{"num_hidden_layers": 20, "hidden_size": 320, "num_attention_heads": 5, "num_key_value_heads": 5, "head_dim": 64, "intermediate_size": 1280, "vocab_size": 6028, "hidden_act": "tanh_gelu", "norm": "layernorm", "norm_place": "pre", "norm_eps": 1e-06, "positions": "learned", "qk_norm": true, "attn_scale": 0.178, "bias": "none", "tie_word_embeddings": true, "parallel_block": false, "init": "uniform", "init_std_qkv": 0.0278, "init_std_o": 0.0044, "init_std_up": 0.0278, "init_std_down": 0.0022, "optimizer": "muon_variant", "learning_rate": 0.0226, "lr_mult_o": 0.628, "lr_mult_down": 3.0, "beta1": 0.95, "lr_head": 0.00817, "max_grad_norm": 1.0, "warmup_steps": 0, "schedule": "wsd", "decay_fraction": 1.0, "decay_shape": "sqrt", "final_lr_fraction": 0.1, "batch_tokens": 131072, "max_seq_len": 512, "doc_mask": false, "train_tokens": 574100000, "max_steps": 4381, "dataset": "wikipedia_en"}
Each number is 128 + 32 x the weight over its row's rms, rounded and kept within 0 to 255. Layers, rows and columns count from 0. Numbers have three digits each. The size before them is the row's rms in percent of the matrix's.

# v: layer 11 attention value, 320x320, rms 0.188, rows 10-29, columns 160-319
# o: layer 11 attention output (transposed), 320x320, rms 0.0954, rows 10-29, columns 160-319
v10 089:153147091156177140076143136081095099165172150217054176087086151139096102051132079125099168091113146142148147151118143109064185146093120192120152158084141125116143135138079075146151157140135190112131129133117193121052094127135093074131076085147082123074134148177115109116135169123097133134110109137130155164140092098175109161168190090103106127161146154161129138140116134134085114106131173132084126110132136194138080064076131205121116110091143128098114117183108157105150143143085130
o10 092:207065129118139149143108156123130161093120178077169093118081123088166096146112168101103057090141140128088123140172145162127084129175132158070149149115100160121118173122150141039150089122122117120122134104158104115197091113180076123142179133159178090169039122102069121163129178085148141100097138120122117111115100193166159134129084144132104139159127118137141204152173094138125196050117077120132144081095156141117120146174134186196126102115128190116151133085117170171182098142148107
v11 092:098055119139125114156127066117188179148167239147133210108133123149190168126128127144080071112131130123135137099094147125107099105095180152152130062147098170118103115149128094137138133076153080091144106155089145077155130100180151135111127075121112098080161093162080110122153062142124082169174086132123101143156086115094168142121169140085162167178161119155090074135114125146156095178154164127107106101072168070095094108087143108148195118111163100137106149108128156069206074105081147
o11 089:115129131120080094081091148145157123139186093093147076164040172108071083140158145174135105154157115158137131100128137129137101190130127059134131101158103111114132125111138114118087072166166117111139138107152148110189160135071134107147097106180097111187122138107188119079115111150120106141091119139171106132163105146126164204210083212155125134137137138193038104152158141120069154140096066133136156117155120133190134156105130146144148149151149109078105130120115086156114119136164113
v12 093:122061155091127166158191180079126119218128139171105146106193134178143106107159119128094104173072073137196168110146141154144133183084111150132116096108141103172145137156087144132144132113134115125166166172097176150116065156107105108145108111156168123143127152169156197074090103097155146109158103103130103164153121186193152130143107123118108092107136125066130144123135093109138085105089141091072054128119114128085084130176117075092158155166133145149105157096101163124161103144146168
o12 086:148131099072109128083155127106114133099131097103087139137093127133119111089106133111126128135138171106183092154141104090108135090097120120104110158168070075175095094146077166131176169165105086114126146113138084138165150139117133081102156154186088189127096112148136167119116134116083115093141140134112140120145142085171092118107139078153115168094160141116099160165140121113138166116091117091155131111171159146144189150114115109141069147111125123044149112091098042115124172190169117
v13 095:091169190149142084116138093160050098154039100078123082202109114189132145121102080071220079200209146116106182109064109136112094149140124157185159157144144117082121152112157102156117115158130138093135098134129147128111078145111098118153094090082155116140085141129104136166115105136160108123099068147110113131147117129102080157106123122133078117136156104102129116132106156054073102154060125181091161142153147081108152152153106137145134189131134165126094158104162084166186140146121131
o13 094:102093149153102078164080131166126141137124119153164110043089131126147089122169139173140161146130034114100103100143199119161121109173182140144186131146066049115125109123137137112125158137123116171152058152161143146094146149117111193174095140103166149107130100108116088213132096149192105127155161139141096157149097073135115179124161130157138070185145119113094077036112140110162111181204175144150066144132174125078123140170167092104169090166172130132144140120197099142173129145135101
v14 091:114100108115111094106087187144137084109147115076171239180127167105137178135162106127124148151165150123122145144092096082099160103081133107061151159121164134158165150147149147110101112118145088134167096098203119156131149149132110108133168114109143139154153130115125174105148116115112146128127098180150160161164113117176111133173185150177113136159135154086127122127135069134145145083107152147121116090165147113068050161132161122150139135197123084081119150131121122102114087177143129
o14 088:171172136148199137135107147099119174147124166193071160143169131155142143144130120081125124124147179088114129143074117123132104174121127173194158082166199119127138177099164133151151101063144064152156095127080064126123125112158132123146127112198122155085112143159152130136131095113152099113134145105118130112089100125181121146105078150159151211146172136124156067126098100112142102112110118133112147088133100196174111139144132111132173071120152116102139139227175127127097129119099150
v15 089:164099108126137154169123153138074164131160119110085173129145161117112172081165110154095123137133119173114123104102111095116152125153095113164107060156146100136176121138112084063121106160126067114149114131164124080149146129168110098116131153148183196124094068101134111159170139139226143140186114180127129148133116195126160166167154153113100081112219209101139080117153092113126126115090097118100178112096125140082092104137080127134159063144139161073087121098155181062145125126104114
o15 083:059113086132146060106129162159147100119143152137081133194132118166103080168208135113154131105132142098182081149142112052125111205130080149135152133063160161160168121096141115096100150078129092106093144183095114130138056109112136112151144124129115146079112166125119141163115112150116207138095124091124106104109158158124149108106091225104104171177087142144095116149115114128129160100106161081100230157122062166099172111176147143184140215130106141165168151172166074148156120128132128
v16 095:131154122093137110071156082131138136109173041191125133082097083155188141150071108147123124141072117116154096085153145142152138123096121121119178067048157111178167165183073154144187151072108089159099163150074128160150118155171136140141116130091090053108102127092123133127151128072187095066127138121145115117107155129181154149116104154150074146134170123078114089096194186157126099168097104118145112109109151146116117127149102060085125130159156153161117158108111108148152067128123083
o16 087:181110157115136159110120101116113074105111128068155109108100109161152106147144158125119125074165181089157126060133132147111097151150119115173109078093082142089152104132104094139101124142115116133110138099193121149111153101058174082165156095154161162152179095209146135158064143154096147148057136123113111114121150184138155141176132111136061133093154174158135101123075073092126112037132118136112171064198151189122098133142173144117148137120204107083124102149085155170136148146151148
v17 093:136101130111147101124141102145141091059083148136051110117168162084122135138135159132088050167130074159128119150130100179074139191147118189137148194157085069117093174110102131125154100123110126138118072111127173109097083064099159135203112120104157144131152087114184143163163090122160118160082125169109100062076070146197103115110127122128159131146067141117110112110108134160120127178111124079141101152137112127097110155131118147157171104115160155163069127184097168171187119130115132
o17 094:140185139110125127125079151119124149168167119127165099177081099156100072175099107088153116153122062169140130125133122170096156081079116100123140150150148154120049146134156052088148149120128128180140133131150135095114096116108144097124118158055126151142129104185133124140130097172187103095107095157157137184156076102099103183079138158097130186128160167126131106124153138099138136136138139068132115175136114178116187160139092109076062145069109105147102102132087156141101109133127158
v18 084:181127140125153127144053175137125071121138167155105170160109148074086082146103053122141179124166119085107152125142132126102147141132067158057074164087085085143093108077104156124099158142119133123067161141162132145073114114132113132145137095133148139148083104087058085111101112179113081141090175104166126141104145150033121186116177133124127090095135157170105169065128155148092166108078134143171161118115160109148132161150131095144143146129121216163147171124105151138129181112103086
o18 076:101101117152084127130201112171079112125119167111143152107180143156160109128149139092094176140108131138114126131141146180142126090165138166109179142095138115153079081136096102113131100141117147088216109112144118100090142143121161097105150173122151179142118154118142084149159102116165085125154119118137082131111162131169101086158158102092136161146150181138179127138156128106165066146137205144106134140114116081120122148115105164102175166135095144157151096064135097172152159156066138
v19 097:148152114162174143123180156155169136077100142106167142069139082173103180173133128085145170136142064163085137096116066104136111127081050115111162099161152124116143107139170162074117132120056128107114183150202133100120123193209189183155125101150128094137136153134157108100092122124138116129147146140175150110167111104093189157174151120154131176171135074117161134121109107121138111176139137112174118084102065104157072103111145118093109112110154091082148161147100156075114158142117137
o19 091:146143136159149116132059125158142109109165120122101118099158230126169074093170115113154159085134211115100132116113135189127113171149175134149045114147243126102106179131101090147130136142127118165135103108126108127114153140046101107177134050094177104178135139141143162124164116122100074166179073112079088139112096105131064176190132086181118160148132082138141151156086078074111180152099067130197208156109116135165105111130092100111165109129101154129106155152138183103118145093152141
v20 093:114161146107151162091105112114177091111104128118083109141142085154127147118162091149053173123105194196113108113140133130148109068133104089121189085096154143139103129133124136142148141148106117113128149191135123098142081109142149119125163114142140189155160059161154161102095114139158131093154095170151137123079181176118146139110157138122108167110113104139124182123099160122108085161174144146141101152177100086146037163153160146102190092158158102108107152139120139140121130030092089
o20 091:170114076118091157119141105098136074128096139154129149097092130091100135133119122108181110175053150150185122175146125154115187165128161148153086160057125112145114112124148161111110151060111147091143142134155170160123165127102188123111092156108136198112137085099112153102121133138081187071160132147169088099184103166118122172048076092123082172116196148061187142136103094104129121128132170082124143102133142180124087101079094093128127169078139180142112124091120128115114157129138158
v21 091:111127092171099114138147147158111132126097107178091182086113084140186145168088097139185145157125153129153134116123105162086114067121098155169110097175170147126083092136060033146117081112117133149092120117123142117112093122201211185136079092102175113055097176165114101091095188117098157110111116148120183101165110125121120115153109158204114152136102130120185126122107158147086103140140160086165128150129118134154165081099121129129115107088195101126081107108098149144094070141120114
o21 089:108083181147124101138139169125117150144145158132127185152133152124139170089135112086079157143137165145095117155179143120137119109167122112120064116174151155058140121139123091088147129133134176143054115138133089135098198165040078187193123117170118181129131076134153143130131094120122126180132185139122092108068150135121127072179121104126144128062085126127078109139123139135100088067138132139128109018086159148100129104107119111103194153147116111158098163173136135081165090178175175
v22 092:135127094153188112117147170088131124125143145150122151120190123145132128121183185145147157132107114110109097098124106171108136194113108142137160163091096104134130149109096143120166126145102114098127114195116120106135113104144150121115147146146138182127116097114133120080109071127095128166142080134123155100119188108148120142185142104096120134047130113178121087080163118111080041160126136158172157136164117147090170117096149119143099105215145079170162112158114096125107091111119167
o22 085:149113123124073112157099126126107098144085143104002062094119086074108175144117130106135159162102160172126159112139121123111141125092103158190167110158174187153142182130136155134139164108107107106134162079161125133129132141096081153159132131136128139111165155118132218135127119158136140136065124194081123161189043165118169181125096107126102081105144150106145120139133095135172206202148154072142181165122117103173173140180126159160157106068116089127179115078075132170108105122154152
v23 098:144085171119138127140088160106064119109140114117078134081115130183105119138089125144112124122081088131147149148129120168123095152120111117108183131085102178071152162187093154135168092088158166093107151132057141149160167097156180170112072167139126091129125186096104128107066100089155137156101139148096127128091139137170160102130133174063116109128160117178146106103131107098145119194144072121161140153113105120106194096153113115155115109063210110177077091212164111107139094139101125
o23 094:140111112163085089101122080079127079151136106111138083141123109127159073184095135142168132113148107121119170109175136171129095130119106165105100091140103142195121150107142154093122191153205168108126109116150190107103129175116188126151129123158112123125138150179131128163182100077074166116140134112168165145164063153097140098154082078139130119119174097149099153101105153099142116101074116180154112074126173070143157127046107157106134151088147114101148159135065131139141065122152152
v24 093:147042148110133130101136224073067059144106151103147153135143155105090076115124045127107146098118156081151111134059085103172113120088132155132079096110147119158144145165132128085134168136139149079129151132134095118152132123114137142124154136141133124126121113173101165170134142127126083147186121124120113134141117113167115107106135144132076093086104191076100140127104120136178138183096152141100168075103123104114162176195100101137136148128163156111165148147145114163109149085139128
o24 093:166182102159107180147156124171094186140166143198098114105121125177173148118136157139186119106135053098113162143155129111192138095163098167108137084104090097160117067158152176093189140194146072113139116084100109146114088159159126090159152115136048120101114147096104091139075116100098128151166112136090135127157118106098168157109113177116143098102146138155103155175170137146151134090177146098133091180123100068095131145079153127119141144150145065121129119088120173148127110181154185
v25 096:134132135146151168187127090106133110142113104110126143072116086135138167106116154156126164131174146119062109170065085120121142082143138040105146126090133180188139128124116168150098112120174149134101135150132108103176114136172117150109147187162140114101153118178176103114114121119112187113088132114150203178112112154121170122146164182103144183127133150097137152149109124145116089035111055141204108067124048172120072185089182150056128131151153100135186112107100088122134148120124162
o25 094:174112079156174119118093121158140144070112153250130110108097105069113142181122093116141106182109152082152143149121131160126135175086096109131094083159204161147167130127128103123115125119150124070093089094064066095095136084083112104145192138125119101081114152155129111170118101080134171119156105174104097103120168128189136107123110136135165115178080125090146156064139175121155166118088164181167106078193146173204139080166078168163143190126165126116087102123140127040102180104129095
v26 096:069137083125156112119143126096150138122108111154088167098150171164134117153082101086094139115095013093122087142111115141167106147092131104130179120081141141140128105088164102183121187074133162116156151122157130116114132099118131198112135068084086118111117137116136110089109142119162115163162133157150110120091139119123137140121118117151147130157134110119126162114121171103137123143151126108126155053173069097141108152154114147126143190154205073172055080132110174100156131148095121
o26 091:153124099123069158123119119140165153136132167123111125108110085112136080100144147129153082117104158145158125176178189106118113147153118102073103142210161129139113169151101092097153133147104071133076098078162164076091162134122122082130136120117166094200205092111134142168076098111132108127055174120120103158155117130098101152103097082154154169110110128130099058160150159150124067104135071174099146138130184143138127197130155118091057161117130146118125142191165102175166144144163102
v27 101:140201143114159125137141190121085117157100167070088154148136124093080152098160148155146129143142179137108170090089157172096140097144145113085156160195136051140071093120082135076068116105157117091167094072103142134151143083041138069122081099101120129150146117122126143169192103137084148159118149081089139096139104074137110132141112147138051139133115131111115166075130151095130116152155165103065103134138164073139180126119123111122140165137098095149106103092169123154133097146135149
o27 092:084072177128151152134164155156156208141080144138127139104151157126108149129112129184086178122075091117189087078119165109148147093091052128146190060148139121133120098064072097166096168142088081140174102208144178111122142111143144192117093153139139066156090152120084155160075143152147110138106098183137155143114095116069102116070160117147132144094138112120135097170190153106129174132197158088094135173082153145148171175174150104066125133112133133141130096159111153147144115178147151
v28 093:054135173157065151156092134122101126148155122145118139097084149071138180159170115101110117174158133153090134164164173115149131076143146088093080100089087147185170143124154133155121092164114102159116127127155143110141156122144095152090155144166134180123171093150153116070102089089132119154110121101102117196169077117139136170143139127129119180155089125110194126111151174117120125122173175120122093156153087126054105061073151116154163097095104119085140102117122100076130074116173123
o28 088:156098078132178120161103113168076051112112155100108149195143101144188153132134133119135165150191202098101147145115057108067107169128109070153086096107147125148132113140095139115134137092132151112201155144062045157155104127114163153168104090099154148122092187093115135126111122173156173116106113107165165068110173145185159115182110137116127169127123183123178167120104166123161136102097052130180131128143169156124110055141107120093176125121162115109162137146132181073121140107119091
v29 089:112120169130165117117147095134115121139085109176114094127170066139043105132130108173111062072125116173125135181094154134134141130174137187140177146116151146092087139214155138162158112128098180084117114151106097157122107125137152171096157098135153152118063167153152151137082103104173066109157149120177141149081169109164133169138080120100176121105121052169131165146137092105139137152130055125120079203116135157079149107147131152121156148127132075062149129121155087135126133109136123
o29 087:176163094149130139110166149061166139117172120126165110054098117117116098118077134128201091144112129152094111108201137159147166094160079130136111155131107164129098075089139103127142139094101165102109122064184151125127121121189128172175117159150087123112175063144098143149163158111094129148163069108100153166125129149104166135073179106095127077139156115066144147102120096168144092077159154125068120130083171138096115116132145170154166058086126161116094158096139142131116097133164114